Weights of a small GPT-style language model, trained from scratch on English Wikipedia.
Architecture: rotary positions, biases, untied embeddings, attention and MLP in parallel, capped logits.
Each number is 128 + 32 x the weight over its row's rms, rounded and kept within 0 to 255. Layers, rows and columns count from 0. Numbers have three digits each. The size before them is the row's rms in percent of the matrix's.

# up: layer 5 MLP up, 256x64, rms 0.326, rows 193-255, columns 0-63
# down: layer 5 MLP down (transposed), 256x64, rms 0.248, rows 193-255, columns 0-63
up193 096:107120152103164091158109137113113158136124171146140114158108056127196172112073180167122133131131154140142077141192167079182067106156148163105100095136067112099143147126160146116113146077114164
down193 082:163114131147158146105178129134140116134123137121135089108184163109132155125153130122092182126098113136133104097148136137110159034100111082123156152096136204122142061112078242129135102111146123
up194 102:151095137206137127054129129167146086156129098136173125111152115136126116104107169120132102216086104139122132156079069096124123120152165031158130122070139155114110134125149115136124140138191121
down194 098:143106187141226135156106147113105141139098156113108076133157174099157152129141126091112190086141115129124092107153174147131103162138143158041103123132117061110096117096145060174125134140128150
up195 104:125167134136100135063136195143084122101128168125121128153115082130148098149103217129102125094138043171104157108091130120119113152120120114122097120131150204086211140118145147135153151125166090
down195 102:151067130146160196147144114127124092123105202176099094165186070159133141088111171069128124117107096135157116103122116136145117102108073093193126121140127156102093128163063154175139146113146105
up196 101:129110149081048166149214116168135110084132176153116153109143081133118120133091145149121196124118181163090149148126178131145092143122156136054122084134138112137098114070128123105171151145170119
down196 098:099103132146140155145119111116162092164143025074135135123123112114112146183171065115154150136101128118160152157100125098119153153128105152132068145188174161152140090121151104098169148058088174
up197 096:134141119118084071139093073125126170169153149170105132108116107103217147098147111097159161115160187095138184152131113098120219152141118117108103136111143127075194138130103129067128130103141128
down197 084:161089163131117150147150100114129020094114147145155159182134076122075149107117140099160130148148106071125109108144167165202119097137138193115118131138139163079145120076153101120084129123143175
up198 105:084107102104124139107170113096135115130113156084142102153135134040142149143108093087161148164127075098111176105112132168101111114145156134095115151186177179084102139180174123043105148116170142
down198 095:175088124133169096104123115151086094079158120150186125145110124118159118099101123116055153125126174166087134110137180215112145128090128109099112094194158157160136102084106119123077123115177173
up199 096:132107113071103093145137168137098138160193144120123147116168076133166118074152150122169141126069137125154113170202122112147124053110150086130092100057147180115099121076109159127139156109090120
down199 114:113023124142136166113079148164101111152160121177151079166119089097113111092132160111134115157163078074145178167107125137128140178134127131139143076133131206164080132139167081119144145119102121
up200 093:143123189122085119088141094130155120190078114149113162107196112120167071106157163105090120166105126136065141123070098143157152169110073153117095135139122154099073158126112183105118174132087156
down200 089:091146139109112116102135135131158071146084144120099138128100131099095166112139162141126154052174151155109138126203084180173108168092100193132126130085038159141133122152139128126178080116117106
up201 094:138099145156131096115148078159112123131139168165058103115110101155131093163169124127102139156127143072148200124152184102110178144100086152199110086097141123110063179096107170083143101144110141
down201 106:166128143082163159123151201082123111085161092129115188118130096154145073131109144127171089107128111128113079065134120111144102119165144119068089131144123064127159111175076197160156157119148116
up202 088:143052131072125138139119138106141106144143162097144090142149132152135127098159086178097169075130135130175144148105175135092187103114111139118115079120064090123109110185088197181172084116107129
down202 084:081180124150091055067086095127145130117099154101113115192133150101124104153139189098116101149148103059121121128160070150134107125102134083148189156124108137114133145095167095159163158136193145
up203 107:115171107164135165154100140120170134145181109111172149113145175141136082124101066131111089131108161143123076142145149109064138152028089199136085125122132158167133157118144079113091148167126102
down203 091:144071134120126144144193184195160139067115137104115105156080127139106124102164148123155121037129037127107136164096099164123147123174154131098132135110173090129165107132080175138144113113136126
up204 102:106137149152124110129148066175114102160147135093123097172138121124105162107142105096150113122134113098119097170107127177036130141078081123134130167115075047125182157122145124096123185204138116
down204 094:157123120148080123099122128143093148124143154118175096126114109114094143124122144197161137082116128181094186177067093117107132083127191139137127061150076165182123160147145126079186107113076127
up205 090:081124143123148101106115146096175148115151092121164151167174119155147059142092124169167078094086077091111131136138145120145118107084146139083129167177109182080109210153120157148091145120187129
down205 091:147114145159154072141094115119109138150181126149083100102122144091140144116100213142139126132154184097202070098105108065116148113163149123117186150129136152116189077180127105141143121095097087
up206 100:088164120087160121095120173145172144165129109158116122097151128083192107173098151155110151142136055144152117043082160087146108109104085182115131131167142178166157136158126109151125152091176149
down206 101:156056160181160132188129108150110145120137170108135153160103189140095154105121162145128037085077160119104047129168132125122132132124125131090087159097165167135122101169137166084105121133122117
up207 099:083060109203098150127125079123137101087111141187168069093119096135134141123136133023146136122105157186128163177106096136109167119142083148164108138112127165142141165144143118131157142152115090
down207 114:127109134109107117145098110118130211203113100148136143099119112146122143127154141083124144067054107160160161104132128164184151203153120099124106133158106139081173157101070187126107104116083142
up208 099:106109196081167150121196096138120150121107170138144137130131133157101102106131147184109154144094125149064146129155120189094108128135121095132121125135134137152144099030101158114035145168095160
down208 092:107114066150139112131176141129124090159115134117160079104136190171109165092109142119174168202073117145154159083186132111131077082082074137145150157174134153138124114091128117085141073138120153
up209 106:126151139161092120146201096139041134144136128107154066125161173075146131173118157120099040093100159139088107110123131153149117141068078139131112132170165130149146128128129084097139180167121116
down209 102:145105107113154097112069165054137109140101112125130132097098144215094167162067154107122100187177154105106114137119096068180099136179110132106127142144145139129161160171138113143098126161178085
up210 100:098158136087158124103142165135129187067143174142103171126134099131142146124140068176152089147148124149165130118096112086135088090162183126197084151196150119133176135083097115109136155139137197
down210 091:129171164092146170158112117147196118197114137097140075127134140140116113140157157045123108120101092144119137173147097117152106180133122066143163088139097129114070164203171114126099108118104089
up211 100:120178146151158084100129111174128119162186101069150144154119122106077083137170128076136143107118053140117149151103130116104178124080074121208092110117115085133117134095130118179167116148183134
down211 120:076109175134088074129139137096190108115116140156106180163134184173160171118144160128169135121143133097151113154084107103180147109070106101081118076144124111147131111137179069139097133135182070
up212 096:171092140183175097116137101186107145175127174090165139160156090095138068109149072147089134117181114179117166160115165121131122146083118160150081062069147099101142104131122113154157140115135097
down212 092:104108139105111120133143131133119187151096134110092161090168142125100180149065127140161138048141173071068095091130087114121130110154143114124243175131151111103131092154152141096149148120132109
up213 108:100159149123117100103169110097146072133148167140152130123186114159160128126124133062116127088117131142157155178051126136178119108129150169143134199130071118140091156145110030154134077104113135
down213 121:148151124106129130084184119064157090112194127139042167131146164130106097162171117057150082124098109118206150153120131106144122105137146140153120143190104149095110143096136140085118105187118125
up214 079:090143126139120105170097115156101179110140172171170037159232080129106137106087087116083073106131146141089165115107117115110124105133116114169166128150166159103107124104130163129145113084151144
down214 081:068114155155122092093076117140124100097152102163114151101137138155136095132191120141119120074181127149089135112174125182127169108164154136148147171148095156153156057080114134168130059073161096
up215 099:113128081114095139094132140093136119159171084094128137127149117113138082145143140134154064157091160151151016110086175173151164103111105201165112155169108172077105119102132088124142108112126141
down215 098:153150091126147115141102156143124162120127054173113097160103173175184171131112086158084128141115123134095214133104131103106100144100112046123101154087130171091159108115145172140080173146145102
up216 117:085134104130147130156113152153118123161081178126172107117118114059148106072093065127121152108148111132135134144185164179070125196062091098157092151121145144104189163105148107096124123141177117
down216 103:144145101093146093124116153120115132147109095111101123124208146138133140123047122118078134158095121178083134131101089116127155150123226156140172095074170116172057158132171137113096153120119157
up217 101:130138063076151169108125072106134107159098119113068092147108114141075115136142063116089147180111081132144158101092177104151152135148126142148156104147146139087143177140131132207208110149113135
down217 103:165124155127197094147122187131055087128113087126124117113100116109133114082157126144108098146094117188089138063202111139175153128131129121119085143172137136209134155128085091154091152106132152
up218 104:093134151121096089164098126149121135138134106105130085119089111154046119150113198187100074133145144122120142131124211170113096079185091159126085181139180152140132086137135149173149152140122153
down218 116:141110142153135124118140121097118120170143121127153107146110127135055095185213119116131192142190076046098129150146141121097194153130134140177100116100093150120104126104098146117132179156130060
up219 085:136142184110117119105123147123086136157172167125153181170117154129205149149130108158146102086122159133172147192126083051137139148106121095091121126179155068125147135088141097154174130196123161
down219 078:141137161167118100160132101121157123150094082148163096114160139132086131093197172130134192163151071092068121114158191173178125080161100139166119125142119147135111115133119112093162079081109071
up220 102:113115150089060116155118096111113068160070130146095135144094170109100130097126134097144138109114127178140146099105201125128185061125106111111129170184137090161122139134125172114158144203194122
down220 107:151085063059154157135165074124160138161122084117118141141189084135170169091081139169173109134147103104158155091064162074124094130140108141146141138162162153131108129167140086171128118131078125
up221 087:109167152039118146133144074087139170151121122173120114165145127148116128129152126118054175183140125158082171131139077138136085138127118152068176192118134127195129106140165129112131085086106127
down221 087:133067142175121134164111166128100135075144131150108150095144123120125141120172140089137155092117119105190092135170125163149098058153216184071126066108119117086107161153087139111140169098113149
up222 113:151143138048079102122129103139156090062180167081211151108178111124197130171095151167113102141133054133107130118105164135109133097075135125112157151148139138110160124125180105113132120125138148
down222 118:028122117137121140173109106126186133065162136094153141100148192153130109114055119090151107104125111188120132065125149126158138121093148113084129165186162162119157137101171149112125106097100119
up223 098:091127147169137180194124116103148131159145121124149129109127168156122135047136103098121111155079169135115104131101140170171117122065174115159092233104131066126113171158144089120129137154096143
down223 088:139140146086176091129174186106122070088142133129090187157127117108111109141148105108125130080254155107114098098155125094099148126170120109075170126119105120166164154117137158117129156144149089
up224 084:114117154102103157122095145091110106129121165106181173108125174145148093138150156078140141155071111089158153169106171105160120092214155056116144136149169149127173160117114094095165176164173109
down224 086:147097163156087139114140150148132140128169119143148113128086092086104144140164086142155116101140134192147183091094120114139143110061112173141201119100089088122139162110171102107202083057107100
up225 094:146125101097101121184095117124111127156153133126162149137179136148123105082122135088198128138161125176142103107097103108120169153077101140089129161212089130087077121138127060192183147085137105
down225 080:142091159126098179155147172182143050158077093139144138114093157111115143139205123055131136138139104125161120123127118187120102145136150099156133150108119121103075190103091130110071102173139082
up226 098:076182126071132083131129119077161174127136116141088138129143138169101133173163107127162105132086142182173134083132133159086130090137136122170168147170093114099133124154102131084163082209088078
down226 097:160100049171121146106147127100195154177100124136107093122168130096142137144174132173153120155137095155126112185092160124098074092185171156097077090082132178133103129106150130130123117067099121
up227 097:157075114124138166150077130183088127135172113117168145161066092142132128131169169150136103157112148153148104205088148163142109104100132112122125119120122143188068039121150094102125102072100115
down227 089:137208106120153101109057116074131142122145168145160108136036090099156139156189084125135107116147101110159104118131146097171114154182118159079094141160105086134157144107107180121123138181129144
up228 113:139191136146135176168098096099151160136176065126153101098160148114114132100149112151127072116098085179083137079123171150093127069129158110134151151128126184102103206132143083139173128109160086
down228 131:093080106139110074160097049109151157093105166133119187058116141171145140132109192055148154139137102123126117088115144123145140095189119093149119128110127163144186179118114107150142165090112148
up229 098:170094167143140137160147172131074149141167156136124089137102166064100137122092145095127132127110172056126147178188135152109060139191096163143068134139107104100145153125095164061118141116131128
down229 110:068141115026135089126077149132130153161090149127131168146094133130148115147088111114113130134178125141128086066124144119173115144111131212123126117110186161118136158090146146086145095143148207
up230 096:148141134078157138119083075184131081119116157120150144129078121147173108202153073125139120106137151126148122182135098133125113120130122215076100130111152098194105118133112111104179140157049145
down230 097:112140122177073110123108156105142157109150145090154178182144102149129129115134159123198169139139073146131176090117158133139116057097183114192164092075109128070135141101138099093130067124150113
up231 109:168157082160103123114129097121095114078210141151163141132105141131095114135103156121163149105140159153123119156145166135164113091152118131136107104165115147087099060093117139132210054114136040
down231 109:173126092118140080080079158137172154114164125131167151120096169092136099136087104119173049149089129088142133072154159163156144195131153095086140150117164115160118100165104158113180080101148132
up232 095:123123125104117142131135146114204141180136104154178069129088125132131134140161161133111121144152077127152152119096118075080087185083111091139111220104146091114176107123152126190077109158117168
down232 088:167127076121156139132139121170086120118110139146100129033119118129185132127148147108077166116156092134129133072145176130155140124227100141176127107106122130147105114148152060094125119159137054
up233 093:110179152133136088081130109180096158098161124137113078136117122155153148162154130089107141156156110105105176095137081110037095147188153148110150141095095107181132131108147117141218170101129155
down233 084:180114141148086148092075098107131106034201102101161184124155104115192104109153110146155124114126135108172136183084156112133120135103102145077165123152102184139145159102169154115141103116111098
up234 100:134172148145106150111114102121143103117098112125148086115133121117163112128062155079079084209118134144132124165093142088181142173162170122156145146094139137099150231152144104053118108100139123
down234 104:116113109137050106125096176111151082110135085173214151145096093167133150127109142118071135123125086166098166135122121167131107136133090104144127064143087161150169128191121104171110144094103183
up235 099:147136081125096118143140145156117099150131142110127104098169120168142084131092091134137173148114082149121145080062180072131128129133197151144097131099217115126088097155193152108101102109059141
down235 093:131175155138085068202115112133183094117129143100109127209096147148082162086177061109126098117055111112094134130172090162127116159106100120122135142125135163156132165072141160136156134115113144
up236 098:135162118155165133137124079135134071158117121151191104135079121137182104139178102115149126158066133125092042129112080142193145160124165116129110190169096073087134096134134126144090141119100092
down236 094:094092103190152141144139127127131076104100121170131142105144142128070150124149157061157133145127100134151090069189205165162146119154113146081147098145096145180086130124088086093154167140163085
up237 101:175113115090146163182190128121125086052120107141121122116080135116151109213152095149132171166131113151108122140131071135177128098116074170105110169082070096132097087135131136154164116086129117
down237 090:171137117163076138159150061107141132122090160097053127170082089130085074147134106150114149163155118106119116096102160082128125192161151147095162074084098113161174147115133137127170178159112150
up238 102:129167096118128097163158161144111113133115166126136106069107180134119156104117134119095167170103163191133065115092133109146115092137179141111142198101082088176098051201109114122127161150113109
down238 093:086063148165102143096113086172106102162061100168150140182133120074141090120122130171122145120176125059103182139150127161134133157132129089094099108078139104101120146144153191168175111097142152
up239 108:106122158039129134151172105192107094141107189122121160137139106082158109137073160099112141090107145128116119197146186162168125128188110166119135141138088085117149065106118143146155112088089118
down239 103:112030129059135117164153095159105137156129166088091140169164179119173103158093157150103194082102131107136102127121135134098128113149079113186131129110114117116194099162134144131092139119183151
up240 104:067132056139161120086104140146129078142104097146160112099076151165131114075180126146137171154131097158138075143086125117147178093087135152101144163149107148122048154116176147128160136151113065
down240 099:109111077202152138114141093115125129201094107119126102088140165107110146153172106145116166184175164085174110109083147175085171112122099091189121159117111161129128121077126127128071149088136162
up241 089:075131094093139153099124167133200105116165092137198098175111142146111066101188180128139118157101109171104089136081146118141195099134104094091160143122160058112122140109118158155135121101103137
down241 078:147084167186116128097140106156121141100163145136058152142194117077180163165076099109109054067148172135066128101132103139105148123137151137104103115191129108179170120132125105115146129110133158
up242 123:170143133165088080102100125185160143122139168177143094172096158147090140149089081093096123090074156162115124204146113090134161117126087132147083200128167149129086115127169114121166109083124140
down242 131:142097094095143142132189131117108114079145099101166125100226078152121115108164107133129138140119165091095131166173151125112175129123199141134149097118143092164131101095151146086211100110140074
up243 095:115113146130164147102102141086079141116062158166202117192101101113147103116119100090112110166106106156114127107127121102174142152082134129087141154209120161155083160166170172163130115103184097
down243 093:108107124150153108108114123196188136095136099151093121131119136171109157118146101180107064083188141132122071109174159220081148146133142143107120089107109105145168092113149105098121174149080156
up244 088:075102144164131165091135130111135092135114117148169119127041110122153128146119150070141129151168132118144164164138133146152135125116181171113074070132128099161166174220115116075200131153139126
down244 087:152115120100111159150156146164124172091112130108081146163187163179115141133137083115121090136108159191105161074098149092114147100119131139115241079111102143109133139123123158133091131058092158
up245 088:123130060135175122119150097182167152134118200163148129120117098067127117116102060110114123116113172123123148144106087133094140174142114156101136167167122145156162164179156104032154077136112118
down245 088:076114175140147099118140156113104129096122095138157054186148166105136128121123173109166152195152109113109117095080153054129112126048143105119168154111127072125114143132158134120152188190119112
up246 091:099091136097208163151154115124104143152087068134192112149181137148139118117115170124111121122101145122117059134079173102159150143111144129069108136135082134203099133109104093151108187084124088
down246 082:103174147111118098141136123084152113121105154102134103065128106123168116116081183083179150118153078144103157135156137125148151048071148102133196153116187139104128161159152170131123069073154137
up247 105:104049190075116134101178162147113071137160173185168128076132198143131113112130144137139129135098128139098156110112093127170109083120112085147109210142160128128071130172165123127127104144134140
down247 111:140120102142084100139068067158119122102076125136138153123139158125162144099142059163142124167093124110079152110115181142124141127147143138127188077101150041200146148144140150144146121171061130
up248 100:216119177066127080113112103125102100143103141179095158133143152120107129133132177098149136148108118142082125198157083081082153125142081134130125131125163170141142159065087151084166149163174127
down248 102:123151131111155117166107139063155056073150087113092124121153140211138089107124067149154153125110133150127124105099110090129141130128172157093152150158162094183115091185149108094156119089171185
up249 095:130113163122097112200166121122153214091119161099110122164134145141136070122192133146165179124100131125161215095126089111126085112148096139172145134110140142157122155140070119061100130107145107
down249 096:092165166082111151155068163141145106104102119186146107116102082135143136146127127130079117054126154140167088115095131124186133156147138180134156098079166114109151086148162119150141157137192047
up250 099:177127063165152164130117165171113122159073111158150084136082127141172114185119180122146125118128093122104175111105107085153116156135127130180099179120146162075167077074136191130087145130165127
down250 115:107138091174140136149147121103151162147104162130110057141066138114063139178086153139193086123083077074147177119119197196113113152141087111114118117091146171145131115145123100096142135139114096
up251 113:120120081118104095111123065225145152124144191129139118124165131153094128083112134119124179161122173154143193092144129085116135145119097051185146135122101090112164160149087123140107178145155113
down251 098:088119094123170130148107135148134106180112162104079105089134154151140184139088190146145125161063102098184104116117172165094149104110084079105115164128194166142128096089174115147090146075146133
up252 098:139117154107115113167157120090186144148166147119159119129077148165082139085092166083044117177119145146116125156133124134124154209109090110070101100156114123111095157158189099119148105165118076
down252 098:112118130122142155182125163110122125126137053082147185159134114106171167093130136201101120109141067143170179128182116180143113100139077114127109154119172111118169105070110158133084108067103134
up253 098:073131188110105161089068172115118116099117191160188084119134101059201098137127164105138108110112127137124081121151119082148105137118172090134160173145110113094090181130163158144147122155157118
down253 088:112161097106105094160125122155144147151129155089094139153087142180072112165181105125120138175104091119144103099139149216114118177166148074157117113058161151077116089078120136125103158081107149
up254 098:093124067157140098094177084111144104095104130126190138118190110127159125159172137109158105173126113140171126143090124165079137157075110178115118130135137201115122148106102124077108159094148043
down254 105:108056150159168129071147119087123168102090161178166118125101098097057154128156152108160188125161177129111115118136087140137177084116151139152113147104152085092064061146152147130142134116141157
up255 088:101141129102165121164145147150189116116085133128139141126115105116132142122120122035128125207140118072176129165159073168104153111076091123092143141065110069094145186148120144135172098137113089
down255 072:130105126110122115094094161092144147166151118137128127070197099101129147081145156189161082096077144139104158073158125106117129170099142157081102090134187150132132083137168117136101143066193169